config = dict(
    num_hidden_layers=12,
    tie_word_embeddings=True,
    init='uniform',
    lr_head=0.0149,
    warmup_steps=213,
    decay_shape='linear',
    max_steps=9198,
)
Each number is 128 + 32 x the weight over its row's rms, rounded and kept within 0 to 255. Layers, rows and columns count from 0. The size above them is the row's rms in percent of the matrix's.

# layer 3 MLP down, 192x768, rms 0.0991, rows 66-119, columns 128-255
size [102  96 101 101 115 106  97 104 100 103 100 110 100 102 101  98 107  99 104  98 113  98  96 100 100  96  99  97  94 103  97 101 105 102 100 104 102  95  99  95  97  99  97  98 102  97  96  96 104  98  96 100  96  97]
[[186 121 117 172 106 163 103 155 131 114 128 168 101 134 121 199  66 165 136 136 183 118 140 136 106 153 108  93 115 120 133  65 100 153 169 105  99 101 156 175 152 136 128 139  83 144 128  61  98 151  87 166  79 154 120 132  95 113 184 126  85 123 135 126 148 176 106 150 188 127 107 157 134 138 135 178 102 135 159 129 142 146 159  45 114 146 136 122  56 133 104 150 129 132 134 153  82 135 144 174 114 162 156 165 129 125  78 153 170 131 109 162 160  97 157 136 134 153 148 154 145 107 134 152 105 121 144 105]
 [115 183  57 193 162 148 156 137 116 155 105  25 140 121  86 131 112 134  98  88 106  98 103 211 126 126  69 122 158 130 113 124 110 127 133 164 184 181 148  86 105 148 179 126 207 171 117 117 107 219  83 100  90 136 153 168  86 120 114 110 196 145 119  85 176  55 104 134  87 120 171 123 171 106 156  93 140 169  89 118 110 108  63 153 122 160 136 129 148 138 178 129 110 165 164 175 143 184 122 180 119 104 200 128 191 141 153 112 115 112  83 136  98 127 121 131 156 136  87 105 185 149  90 161 140 126 106 119]
 [ 52 142 173 142 115  86 121 125 155 200 128 139 132 111 187 122  91  79  89 106  72 119 140 141  81 137 142 166  90 103 132 143 157  97  64  90 157  62 169 137 222  76 149 104 110 145 147  88 168  86 186 160  96  84  87 113 105 145 184 131 159 167  58 117 109 143 140 139 143 156 119 161 105 140 149 143 146 163  92 139 138 135  87 122 149 154  76  85 129 101  78 135 107 153 106 121 131 192 122 104 121 119 121 120 126 101 125 148 165 116 123 162 116 234 120 187 189 203  89 157 158  98 113 128 141  85 187 182]
 [ 72 121 123 100 139 140 112 148 172 135 153 156 121 153 123 177 130  98 151 134 157 108 129 182 179 130 125 184 150 108 144  70 135 116 160 120 161  85 173 177 193 149  98  97  81 105  92 121 121 117 118 161 107 105 121 133 177 147  99 104  63 142 153  51 165 109 152 134 134 131 164 156 167 119 193 133 116 182 182 150 155 115  81 222 138 100  94  95 124 134 150 150 111 105 108 134 138  90 127 138  75 100 118 151 127  50 178  94 137 153 140 122 123 124  86 141 132  71 121  84 125  83 128 141 126 154 182 167]
 [132 108 119 113 121 123 176 119 149 167 118 107 101 143 173  88 110 173  90  85 101 140 118 126 123 123  51 166 140  97 134 126 150 152 120 139 126 128 192 140 193 129 185 104 120 163 145  93 106 190 130 154  96 139 137  62 141 132  23 162 153 184 147 155 169 104 129 150 110 134  79 141 121  88 155  60 158 166 112 148 148 132 191 153  88 148 137 150  97  97 141 165 150 106  77  87 129 127 109 157 129 136 169 137  62 111 141 119 180 113 185 157  67 158 166 136  95 125 160 120 135 148 177 130 135 163 106 131]
 [108 164  89  99 106 150  89 138  56 128 109 107 121  84 118 174 137  89 156 167 229 133 206 209 153 113 151  93  90  84 153 146 178  94 114 192 177 130 113  87  82 169  38 122 159 116  79 119 102 106 194  56 111 143 140 105 161 123 172  92  95 138  86 137  78 159 122 162 146 160 159 130 149 154 122 114 117 102  93  92 132  86 138  99  95 107 114 143  94 147 124 103 122 141 163 183 165 115 112 100 142 153 148 118 190 128 185 146  63  94 125 140 121 182 153 118 116 109 120 155 143 128 133  79 181 130 148 170]
 [119 142 140 141  87 191  52 149  99 160  84 109 152 146 112 140  87  60 126 115  91 162  91 115 145 113 151 111 101 120 124 175 141 213 107 126 109 137 118  97 139 161 123  98 115 118  72 117 111 135 128 119 132 129 138 139 184 128 111 139 125 135 160 149 101 154 105  78 131 149 110 123  92 108  89 162 133 129 120 113 117  99 111  83 110 126 106 111 152  89  92 176 112  94 127 108 185  95 145 112 156 116 137 106 104 130 127 172  74 133 152 148 105 118 101 151 126 154  80 133 156 175 141  73 145 126 119  94]
 [115 134 107 130 106 127  80 103 136 144 141 168 103 148 181  85 142  81  97 142 114 128  93 131 133 103 135  95  77 146  75 111 124 131 123 149 127 148  91 125  34 140  78  73 137 112 122 124 149 107 120  96 115 104 106 117  38 124 140 143 113  85 145 167 107 177 130 153 116  93  98 164 122 150  92 137  82 110 142 102 131 184  78 145 103 161 128  83  77 117 126 100 108 158 144 114 121 121 122 170 118 112 194  87 163 118 189 126 108 137 101 118 105 135  66 118 106  97 180  74 153 151 143 137  95 139  71 160]
 [126 118 114  74 109 119  98  93 132 181  97 166 118 156 155 102 135 131 109 171 158 156 149 145 196  54 176 111 108 183 152 126  99 116  81 138 138  55 141 129 161  77  98 131  97 100 127  74 134 135 142 107 150 117 156 161 123 134 116 122 174 171  82 160 101 143 130 161  98  83 174 115 147 127  83 159  56 134 186 141 139 145 111 113 138 185  87 106 145 181 149 148 129 139 102 114 147 147 138 130 123 113 156 102 128  98 117 127 127  94 128 105 101  95 130  79  91 191 149 111 151 135  93 111 151 133 141 115]
 [136 201 111  95  47 150 219 107 184 135 115 134 121 128  88 124 129 159 148 162 186 181 113 142 160 120  93 114 114 144 143 141 113 143 135 116  85 150 150 167  89 105 108 125 111 155 147 109  77 126 159 191 115 127 144 144 133 126 110 127  84 111  97 136 155 137 129 179 158 101  97 125 114 175 153 105 171 112 176 102 141 137 151 147 176 119 143 164 137  92 111 150 106 149 127 134 128 135 119 121 105 109 129  85 124 102 111 153 121 100 110 150  96 163 136  91 164 122 164 116 128 111  72 172 154 179  89  89]
 [109 131 130 116 154 119 131 187 168 147 150 101 122 108 142 109 156 169 157 129 125 110  85 108 172 125 158 119  66 171  91 138 120 134 144 157 137 133 141 148 139 139 116 145  70 165 118 131 100 156  84 146 101 145 105 138  81 134 108 119 130 127 107  84 108  98 162 144 106 115 135 166 124 110  94 139 112 151 118  64 114 139 112 170 117 151 181 104  93 165 117 173 128 103 110  81  76  95 121 179 136 126 156 168 124 107 132  78 147 113  53 122 102  65 107 123  86  47  97  78 100  70 126 141 109 102 118 187]
 [109  94 151 100 102  94 126 150 152 120 161 145 103 180 181 146 141 106  98 120 121 138 148 153  90 108 124  80 181  95 162 133 128  95 154  94  98 112 104  70 144  76 100 142 115 173 138 144  94 128 130 142  68 175 157 115 127 128 116  98  98  50 122 133 129 206 142 138 111 190 120 124  81 177 123 127 162 161 154 131 142 150 149 102 121 144  55 118 112  94 220 175 118 146  98 116 142 150  64 116 150 150 134 184  95 120 113  77  86 108 173 172 150 120  98 138 210 123  95  51 181 150 159 162 138 135 183 170]
 [160 148 109 154  94  80 144 178 105 137 100 119 108 137 135  75 155 153 167  50 124  85 117 127 166 159 161  74 143 167 149 110 109 168 134 130 149 168  91 160  85 126 136 157 114 135 144 126  98 140  80  88 211 171 133 148 129 134  86 151 115 133 115  93 119 155  93 112 171 133 156 143 105 108 142 113 130 119  84 158 109 116 155 114 182  93 189 169 135 140 137  73 118 105 145 103  48 129  75 121 148 147 140 110 127 172 156 127  79 103 142 140 140 119 113 146 136 109  97 132 107 123 157 147 128 106  77 134]
 [150 113 160 132 129 157 158 149  67 126 161 196 114 151 146 153  69 181  70  75 176 118 159 137 122 101 130  95 147 152 142 113  90 167 124 104 128  89  78 126  84 116  93  95 139 137 141  81 140 134 154 173 203  93 164 105  58 124 139  53 129 125 146 136 132 142 165 118 158 148 190 146  99 135 178 204 136  82 148 123 136 111 142 162 121 124 160 106 163 169 123  93 157 100 110 150 137  87  89 115  51 100 179 171 127 190 164  95  99 109 144 122  82 141 123 157 207 149 120 120 117 152 175 118  98 102 131 178]
 [129 124 151 156 167  64 155 123 108  89 125 137 185  89 140 127 157 152 146 115 130 113 111  86 142 112 147  31  92 187 209 120 137 137 168 156  87 157 114  58  69 108 134 151 110 150 156 144 137 144 124 184 126 173 150 106 158 122 165  86 130 121  72 114 160 173 115 152 123 150 202 168 138 146  94 151 138 175 180  50 189 109 136 106  80 140 187 105 113 170 106  95  96 117 139 149 111 148 118 141 137 103 146  79 134 165 144 139 183 198 179 103 156 126 176 122  49 163 110 109 101 151 136 143  84  89 123 188]
 [124 110 113 116  93 127 171 102 110 146 128 103 106 166  88 109 147 129 160 170  95 117  87 131  97 119 150 109 124 160 129  89  34 169  99 162 163  75 148 165 176 179 156 137 132 189 154 124  89  96 110 117 119 106 148 117 110 126  81 101  78 114 155 113  75 169 136  90 108 128 103 138 106  98 139 128  93 119  87  98 159 118  77 106 114 176 194 163 125 126 120 181  96 148 196 159 105 145  94 193 181 123  73 148 156  97  90  87 161 165 153 102 161 122 209  79 161 209 142 137 149 202 130 130 101  89 120 131]
 [111 167  20 141 101 131 112 158 148  64 127  82 126 132  90 117 142 155 144 130 141 142  85 123  99 111 158 113 143 140  77 136 209 123 135 140 149  81  84 128  93 141 136 170 118 135  68 163 142 233  63  75  68  88 134 141 145 135  84 100 121 149 112 138 138 176 135 136 139 159  97 166  84 142 113 135 134 108 152 158 133 165 177 165 140 144 140 136 166 199 124 189 161 124  96 144 149 158 129 151 151 128 156 115 121 156 108 133 112 105  97  87 136 136 113 195 113 135  60 151 103  92 123 181 152 202 115  98]
 [112 110 148 123  76 115  88 144 164  93 152 106 113 130 141 175 112 114 131 120 100 146  94 140  62 182 177  86 116 153  94 154 128 147 130 146 206 138 132 126  76 110  74 110 153 113 101 115 130 133 101 100 118 111 133 204 204 129 106 150  89 122 159 107 139  46 123 124  94 149 153 117 139 138  94 171 139 166  98 172 128 132 100 117  97  70 197 112 165 116 177 120 138  79 134 159 154  74 150 122 165 103 122  54 179 131 158  96 187 200 118 142 115 135 113 108 139 136  92 140  84 126 100  83 146  95  95 115]
 [ 38 112 170 123 141 119 116 173 116 121 160 104 115 112 128  96 170  84  84 152 121 142 111 142 137 108 163 101 132 151 165 119 138 143 148 159  91  63 165 183  96 137 128 122  92 202 120 136  88 144 108 203  87  84 123 123 189 127 165 142 189 109 148 105 137 101 114  91  87 124 147 175 132 141 122  98 115 118 138  41 165  96 139 128  78 129 119  86 119 126 147 130 110 113 109 184 138 135  90 108 138 114 153 120 118 139 171 185  71 174 162 192 143 127 101 165 138 129 123 149  74 103 129 118 109 103  92 110]
 [165 140  67 128 154 144  71 114 193 128 200 129 123 156 120 110 121  88 186 134 181 161 104 145  98 153 118 148 103 114 181  80 101  70 154 124 104 118 136 114 138 151 199 158 192 101 105 119  75 114 106 154 126 143 132 122 182 123 181  91 150 154 138 100 118  42 120 109 131 157 109 114 150 125 104 105 140 122 159 118 165  98 117 134 210 182 168  89 118 156 125 123 163  77 122 148 155 127 156 115 120 104 166 112 100 138 137 122  78 128 167 164  98  88  99  78 131  96 107 111  98 152 145 129 107  98 165 173]
 [ 97 139 118 147 157 119 158 116 149 194 144 117  73 114 169 103  97 112  93 134 176 165 116 155 154 106  62 126 116 116 137 134 108 122 108 144 101 145 144 165 158  95 160 139 129  82 104 114 111 143 120 131  94  85  97  94 131 135 179 140 146 169 152 151 179 102 166 104 149 192  57 179 144 145 122 133 162 201  77 153 202 104 155  83 171 140 122 141 106  83 138 133 135 130  82 186 137 184  75  96 140 174  81 100  71 147 163 170 127 127 137 211 107 146 116 154  97  85 137 195 135 110 164 202 163 137 175 145]
 [101 164  96 153 121  81 138 104  56 141 164 158 140 152  80 155 125 137 123 103 202  78  69 174 131 136 136 157 125 142 105 187 107 137 125 100 106 146 116 160 119 146  89 126 106 139  87 186 136 165 138 125 124 123 131 111 125 128 123 160 165 154 127 201 138  89 148 166 108  99 157 140 135 139 151 133  99  98 154  98 125  98 125 139 128  82 181  97 134 107 129 121 134 193  94 115  96  97 160 128  93 111 183 126  84 114 107 100 137  88 145 103 113 138 133 149 179  91 123 124  86 115 162 167 104 181 130 141]
 [192  74  81  67  66 130 125 136 141 163 143 126  93 143 163  97  88  73 123 113 160 127 134 138  97 147  73 139 117 105 108 153 153 152 181 138 131 155 123 104 124  93 114 105 113 198 133 108  81 143 100  96 118  95  98  88  89 125 118 119 170 105 136 161 102 139  71 134  94 147 156 179 199 130 122 156  89 135 160  90 142  90 113 122  91 165 120  89 102 148 177 159 123 135 119 150 137 169  95 157 135  99 142 119 135 144 156 188 106  92 170  98 109 143 121 112 129 131  87 124 165 127 179 129 142 130  97 116]
 [ 86 111 168 160 125  99 123 127 108 145 182 120 170 124 145 156  99 212  84  94 107  97 106 176  53 175 112 106 148 147 174  72 134 104  70 141  81 144 102  68  83 133 132 137 160 153 201 116 215 145 207 121  96 117  98 101 120 125 125 159 100 114  72 102  83 129 136  98  95 137 116 177 111 110 155 131 106 141  95 134 109  90 132 101 131 114 145  59 166 148 151 105 146 113 188 155 201  96 166 123 158 184 174 154 142 109 166 197 135 134 142 162 120 139 119 113 118 102 116 147 119  45 165 129 163 162 200 158]
 [148 171 134 102  97 136 129 165 146 103 111 120 204 123  20 152 140  91 168  93  89 124 109 122  76 109  62 142 219 124 117 107 210 161 164 114 163 169 131  76  98 149  88 142 135 107 129 133 111 174 189  84 127 115 139  95 168 133 109 237 103 112 140 130 122 151 112 102 116 149 122 120 152 123 150 123 148 149  62  99 143 142 148 150 130 108 119 134 164 132 159  88 140  72 114  70 114 166 116  68  73 166  98 201 127 130 170 152 133 123 156 140 165  58 182 142 124 157 129 144 106 157 119 168 146  91 129 124]
 [108 130 137 124  81 184 107 149 135 161 124 167 125 135 130 123 145 174 135 126 143 138 126 179 178 181 140 115  71 154 140  74 113 114  97 149  63 117 174  65  74 107  85 108 116  52 173 165 119  99 147 125 127  89  93 129 108 122 116 109 120 176  80 135 155 170 143 141 155 159 167 105 137  83 132 102  96 107 133  77 143  76 102 115 132  55 142 148 156 162 140 170 111  98 133  98 141 127 109 174 106 163 134 165 143 112 170 113 125  63 132 104 104 161 125  82 158 123 122  46 125 112 157 140 117 121 120  98]
 [106 103 166 149 124 105  74 156 170 137 105  91  90 144 129 191 110 120  80 177 126  77  73 153 174 146 106  66 117 125 187 157 114  92 139  69  65  87 120 192 152  91 136  98 131 111 138 151 167 102  66 153 142 161 173 151 129 125 199 136  91 161 172 151 126 144 206 108 151 113 115 144 148 192  73 152  70 165 123 161 137 111 142 103  87 151 185 104 156 158 149 158 130  97 106 159 167 144  97  95 140 141 156  92 134 156 133  64 158 148  91 121 164 170 156 112 110 160 143 163  99 147 123 155 110 170  95 132]
 [ 98 132 103 170  87 117 113 145 122 186  94  68 107 135 177 167 124 109 144 102 122 199  48 120 104 125 154 134  72 162 196 133 133  87 140 133 126 123 148 103  90  91 119 141  94  79  96  91 111 155  90  81 168 117 169 111 109 126 121 143 122 144 170 106 134 127 178  88 124 135 164 112  88  95 138 123  85 105 150 103  91 129 116 112 146 111 140 125 104  99 149 163 135  97 116 112 126 117 137 149  93 167 113 204 132 108  96 145 187 151 181 140 148  61  69 154 137  96 101 140 104  53 180 114 185 120 149 125]
 [ 98 170 123  88 107 114  82  91 125 169 140 126  82 129 200  88 110 103 110 131 119  69  43 132  57 119 151 106 100 138  85 144 123  94  63 100 152 150 125 129 164 132 179 141 136 134 129 144 151  92 116 112 121 122  98  93 107 137  60 189 193 112 174 173 129 171 150 122  87 121  96 177 133 133 100  92  92 195 129 135 153 131 150 155 106 143 115  85 120  73 154 139 182 139 113 132 158 171 112 157 110 202  84 137  48 116 170  59 111  75 103 175 150 141 132 107 160 179 121 196  93  87 167 136 161 139 106 132]
 [132 176  93 140 110 160 130  99 144 163  99 160 157 147  81  92  95 100 115 139 118 136 146 146 103 139 168 193 113 105 157 129 130 169 169 177 134 200 107 138 152  98  50 167 102 134 114 113 178 124 117 103 136 104 173 150 143 134 140 151 138 140 195 160 100  79 101  91 145 143  98 155  42 100 168 168 160 103 166 151  81 121 110 130  86  74  98 119 159 160 154 183 113 216 133 153 115 120 155 151 142 129 162 109 136 172 207 109 124 140  91 170 109 170 144 177 113 138 206 103 105 153  74 103 162 127 134 131]
 [178  77 161 125 126 189 159  64  84 126  68  67 152 134 173 146 203 150 165 132 145  86  96 120  60 106 112  94 120 127 111 108 149 158 169 175 163 162 132 127 104 136 136 182  92 114 123 142 138 143 118 151 139 191 118 142  70 135 143 123 134 132  99  74 166 114 157 168 118 141 158  69 153  81  81 114  90 137  71 131 154 100 100  48 133 111 107 125 123 166 168  86 190 134 105 133 173 147 114 125 109 113 144 109 113 176 128 172 148 111  93 133 117 147 146  75 112 140 161 156 145 153 102 118 105  99 141  91]
 [ 98 177 137  83 106 135 171 152 150  72 132 132 175 110 117 111 103 147 138 191 189 162 131 103 171 114 171  91 151  89 164 117 150 125  94 136 112 115 127 124  59 128 207 102 128 138 154 189 118 123 116  93  82 167 129 159 149 129 107 119 133 201  58 105 142 166 134 148 176  97 125  74 167 145 107 163 101 115 118 179 165 160 112 114 160 148 191  92 133 132  88  76 106  85 153 132 186 175 114 126 175 147  99 165 209 125  73 114 148 161 114  96 178 147 138 182 115 124 162 127 126 117 100 121  83 108 141 126]
 [132 116 101 126 135 167 133 118  94 116 144 126 104  97 146 180  81 148 189  83 134 102  68 107 112 146  87 137 153 160 162 134 133  91 140 106 188  83 137  85 117 110 109 119 125 143 140 127  92 148 168 135  90 107 175  89 170 117 133  88 127  79 128  99 131 180 135 180 144 118 173  84 125 124  98 104  74 100  46 135 120 110 139  53 127  91 112 141 158 127  91  88 133 109 137 115 149  55 248 104 177 109 141 127  83 144  84 172 125 196 112 107 112  90 132 141 131 117 155  96 125 151  70  88  58  41 172 149]
 [138  75 113 122 155 104 111 160 115 106 148 120 143 106 170 101  93 115  98 162 137 126  64 142  90  81 143 123 214  96 140  97 126 133 130 176 117 129  99 131 144 164 104 119 162 101 176  97 120 105 154 127  92 129 133 125 157 125 123 112 135  70 183 155  99 160 110 184 112 143 100 109 148 207 149 110 168 135 144 208  82 100 156 149 111  77  86 172 110 119 138  85 170  94 134 116 140  98  87 110 139 114 108 173 125 153 175 166  92 134 184 143  72  97 149 143  90 114 134 135 168  44 144 153 154 173 184  98]
 [ 97 148 119  17 114 110 171 162 176 102 123 105  87 130 129  69 160 122 127 137 110 148 185  77 112 133 177  80 153  85  69 149  66 128 123 150 163 100 191 107 151 101 153 149 113  84 135  27 134 136 137 127 105  70 132 114 201 125  96  68 134 157 175 121  99  76  86 103 154 100 168  91 158  89 151  98  97 161 222 120  85 105 136 135 143 131 103 173  99 137 115 155 102 164 133  38 157 133 186 101 144 131 164  93 118 142 129 132 142 140  91 135 107 163 114 102 146 122  94 112 155 151 139  96 121 163  82 123]
 [118 154 138 137 153 187  52 163 138 121 167 124 176 127  99 173 106 111 211 151 140  99 150 110 157 127  75 104 161 123  83 161  89 126 120  99 125 106 102 132  44 147 152 101 100 133 144 130  96 124  82 166 156 154 128 157  66 137 129 161 163 118 117 140 130 134 133  81 139 179  71 120 123 143 121 153 144 138  92  92 208  88 104  72  95 101  85 136 135 105  65 164 210 111 188 132  89 136 161 101 174 156 130  65 175 150 161 117 101 132 175 121 102  95  75 167 142 149 189 155 167 152  90 157 195  80 115 137]
 [119 119 112 114 140 106 120 195  65 145 120  91 118 111 152 104 140 173 171 126 117 141 115 144 110 152  76 140 129 134 109 133 117 126 103 135 119 168 144 161 149 121 133 135 193 125 133 171 138 122 129  74 208 112 100  86 120 131 153 241 108 106 175 188 155 186 144 161 110 138 111 168 134 140 109  51 195 114 112 128 141 148  71 127  99 145 128 153 192 103 104 140 167 112 160 126 115 151 158  91 127  81 171 158 117 180 101 187  62 155 133 119 102 144 151  67 103 100 114 133 104 127 178 132 121 146 128 123]
 [135 109 130 161 107 127 146  85 170 118 131 137 112 144  94 113 142 116 126 121 137 177 143 130 119 116 123 105 102 121  94 164 142 192 151  95  92  80 175 148 131 152 107 130 193 133 100 171 184 146 138 157  88 127 103  95 125 126 101 123 108  83 144 172  94 152 131 143 104 160 157  87  62 112 134 152 114  94 106 140 141 202 104  94  99 110 136 138 144  90  11 116 133 142 172  36 118 160 107 134 115 106  89 150  68  91 118  77  84 177  98 144 177 142 140 128  82 111 207  80 132 149 143 134 110 133 149 140]
 [100 156 154 160 187 103 105 156  99  96 162  90 154 137 107 110  66 111 130 118 142 115 159  93 159  97 174 113 133 120  56 129  91  66 155 145  92 170 179 114  63 140 137 139 176 106 112  88 202 113  91 137  73 114 100 172  68 130 163 162 115 172 103 132 134  92 179  88 104 163 184 123 135 145 112 167 148 116 130 199 124  80 106 160 170 170 135 113 168 102 128  80 133  83 135 133 164 184 114 106 129 152  99 112 153 127 158  95 124 167 123 169 168 118 122  98  86 137  68 135  85  91 151 134  93 169 133   5]
 [103  31 110 156  99 148 111  92 102 134 125 145 160 109 133 112  92 200 117  87 122 165  91 125  88  97 164 143 124 186  81 125 147 120  99  91 167 173 160  54 107 169 187  95 105 106  72 143 122 144 112 189  99 153 178 135 129 126 129 109 153 149  98 117 134 147 135 149 126 112 145  99 138 103 114 149 142 137  88 123  71 180 147 125  70 152  95  98 100 138 105  83 137 184  88 100 131 131 102 114 108 157 161 174 112  82 106  74  80 104  98 138 130 155 122 120 131 135 192 117 156 175 111 116 172 141 110 143]
 [135 118 149 101  77  88 104  91 170 180 125  92 103 112 129 145 115  80 139 133 115 170 133 126 140 130 113 142 148 156 119 121 185 161 139 148 135 141  65 105  95 138 128 132 168 173 126 154 134 110  95 146 172 163  98 141 102 132 193 150 127 129  87 118 163 147 105 145 121 106 113  95  88 166 141 145 125 115 105 170 202 132  73 134  94 133 126 159 174 107 139 144 147 183 122 131 152 107 150  65 155 181 105  88 154 103 172 147  90 170 127 129 119  81 149 205 158  45 174 122 160 182 132 113 150  74 135 138]
 [163 119 130 168 160 196 204 141 116 129  79 134  79 153 117 205 127  92 118  93  71  99 135 160  82 150 191 148 110 143 148  72 190 210 138  67  79 128 132 140  81 143 125 132  78 146  74 119 162 162 110 136 124 106  83 102 146 115 156 127  98 124 130 164 136  91 131  49  82  96 103 136 173 163 154 130 131 139 126 155  99 139 108 131 114 209  64 115 149 145 136  58 106 151  97  68 126 157 156 158 130 139 133 133 148 128 113 119 110 128  97 131 113 159  91  85 144 164 134 116 108 111 149  99 112 126 128  71]
 [134  81 168 103 129 128  74 125 198 143 115 118 116 149  61 131 147  90 116 150 193 169 103 129 113 146 183  61 106 152 144 132  75  95 191 115  91 192 112  99 146 144  86 169 168 151 171 165  67 120 139 148 139 157 158 146  89 132 128 107 189 102 193 142 142 133 110 215 139 162 109  96 138 156  93 129 165 110 156 131 146 163 150 140 165 133 143 163 139 127 167 118 104 131 118 126 151 123  81  97 130 153 165 183 156 128 190  87 162 154  74 147 102 171 116 125 159 169 139 204  93  95  84  75 147  97 109 163]
 [188 138 171 163 155 141 178 129 117  61 147 170 160 168 112 114 164 110 105 118 108 115 147 139 180 150 127 179 119  94 101 129 143 110 138 135 124  85  95 153 113 210 120 127 126  96 128 136 112 101 111 126 130 127 110  73 189 118  98 163 197  98  68 172 143 107 167 101 152 144 122 151 150 104 136 154  67 155 112 159 155 145 167 131 150 131 105 131 123 123 135 128 115 156 126 104  82 128 117 144 114 117 141  91 109 126  86  78 106 128  73 149 148  98 124 116 131 159 158 137 102  72  90  91  65 139 131  83]
 [ 88 142 129 125 135 172 117 124 173 146 131 191 136 149 141 154 106 118 139 124 144 139 168 166 160 122  94 212  87 112 100 131 146 105 177 123 117 171 163 143  83 190 128 107 158 162 129  99 106 101 122 138 159 129 107 134 138 121 105 136 170 106 117 109 112 112 147 139 110 228 131 100 160  65 173  91 154  88 116 161  97 108 118 120 158  88 191 119 130 100 131 133 125  97 159 139 125 112 183 135 192 131 116 117 154  80  81 173 114 140 117 133 118  90 162 124 118 142 108 108 111 131 116 171 151 136  52 139]
 [145 130 106 152 132  95  88 116 112 126 113 145  91 110 106 109 114 120 159 117 113 194 207 114 146  77  95 165 222 113 152 150  80 120 160  62 154 122 208 108 101 122 115 169  80 170 173 153 130 125 144 155 119 148 182 103 157 118 135 100 134 193 119  60 187 132 200 154 152 121 110 168 131 175 161 162 140 176 109 203 182 176 137  63 148 137 117 190 120  97 119 128 140 115 124  91 135  99 160  91 177 107 150 159 132 132 125  78  86 128 216 136 109 137 118 141 127 126 180 113  97 118 127 103 166 141 145 113]
 [ 89 141 119 111 148 150  85 136  60 160  96 157  99 165 145 118 136 186 116 145 158 151 144 132 136  96 127 136 139 128 168  72  86 124 154 110 135 139 144 161 118  98  88 126 143 140  91 168  93 171 121  83 110 115 115 167 164 128 156 127  95 113 149 142 126 112 172 191 146 127 146 182  98  97 117 167 108 155  84 118 181 156 190  74 165 164 115 113 178 162 135 142 153 108 131 116 111 155 149 161  70 132 177 137  96 162 118 164 158 103 163 131 123 118 107 137 122 128 105 207 147 161 126 113 117 121 164 129]
 [115 142 133  99 147 119 157 132  50 132 136  94 148 125 147 150  92 117 148 105 159 136 116  68 144 108 145 124 141 179 144 135 139  76 163 173 129 107 133  70 115 130 103 142 195 148 143 130 131 122 136 119 126 105 116 199 116 114  97 110 146 163 128 131 151 137 187 139 105 102  94 106 105 154 175 176 121 122 101 174 132 194  43 145 116  75 149 111  96 123 128  77  97 125 123  77  89 155 145 116 138 165 109 122  97 141 112  91 170  83 114  90 147 115 178 115 118  87 142 142 130 185 146  27 153 151 107 121]
 [120  93 157  78  97 186 116 139 169 160  89  75 103 158 151 165 136 126 125 205 157 119  99 133 157 130 150 134 170 136  86 119  77 103 141 130 122 184 113  82 132 110 131 129 147 137 110 139 114  76 199  88 111 120 117 104 102 126 135  91 134 139 118 143  78 127 177 152  77  74 112 132 163 158  93 101 163 109 210 106 109  96  95 195 167 140 124 169 110 135  99 130 104 133 106 109 142 135 156 122 141  78 165 138 133 133 159 165 126  72 139 116 123 173 125 140 155  55 157  91 164 146 129 147 138 139  74 133]
 [ 92 116 176 131 187  78 129 147 159 176 152 112 107 139 141 102 119 119 104 114 147 201  48 108  40  55 133 181 107 121 105 161  36  95 103 160 164  93  80 129 150 149 132 124 129 143 174 157 115 148 170 105 120 124 145 106 121 127 109 145  86 150 156  80 136 166 113 137 148  96 116 128 131 124 147 110 142 164 127 164  90  93 199 126 121 144 162 186 119 154  39 122 112 125 137 136 161 156 100 126 106 132 178 194 117 138  92 167 135 133 185 105 149 120 107 128 148  82 158 131 168  77 120  99 156 120  84 134]
 [106 168  48 175 135 147 126 140  97 117 186  48 101 167  90  76 128 142 100  99 149 100 131  88 142  97 140 119 106 120 108  80 134 124 131 157  92 124  62 128  76 114  69 128 175 165 174 137 153 169 147  90  46 118 200  97 110 122 132 191 135 135  96 138 161 121 176 119 156 128  94 102 104 107 124 115  95 139 155 149  87 116 130 141 108 113 165 133  75 158 146 107 171  88 128 162 130 116 145 128  93 162 143 117 155 143 117 118 125  97 113 131 115 189 151 109 139 129 148  88  78 148 118 145 139 161 129 157]
 [ 91  72  45  95 156 137 153 140 129 178 125 149 104 103 110  70  88 100 129 153 138 163 146 120 181 108 124 178  95  84 119 151 121 113  72 163 175  72 149 147 196  63 100  95 124 156 106 157  97 142  98 144 168 111 101  81  94 122 122 124 135 189 196 173  96 135 123 148 120 123 137 161 138 161 110 151 103 146 137 133  73 148  79 143  63 107 141  93 165  89 161 169 161 190 145 112 110  77 116  97  68 119  79 169 121 105 189  98 186 136  82 119 128 163 172 119 103  90 145  95 122 215 171  31 179 124 142 190]
 [172  98 105 159 148 203 114 129  99 130 175 145 119 187 134 113 144  98 122 104  70 108 124 167  98 112 148 129  79  89 175 131 132 127 172 149 141  96 131 141 132 160  92  81 105 107 195 109 133 157 135 128 122 126 173 129 136 120  75 101 105 159 129 223 144 175 157  45 155  99 122 185 154  85 148 121 121 141  80 127  74 150 143  98 170 135 133  77 164 122 146 152  83 134 129 160 100 109  79 176 125 156 125 110 169 108  84 109 108 136 122 127 107 191 112 119 144 128 122  68  92  90 171 119 126 126  90 126]
 [106 160 128 116 129 133 165 185 141 139 184 127 176  90 119 149 137 180  89  95 104 117 183 125 176 139 144 133 103 118 126  85 155 110 128 142 152 151 113 124 179 110  99 135 126 138 128 166 176  81 115 132 113 149 144 121 142 132 149 108 106 127  83 143 122 118 118 125 154  60  94 207 128 130  78 109 132 133 100 133 141 107 121 172 151 179 142 109  81 136 151 163 106 146  94 144 110  96 190 181 137 159 128 178 114 106 138 156 203  32  61 110 140  69 159 119 157 110 119 193  78 106 157 152 141 128 181 109]]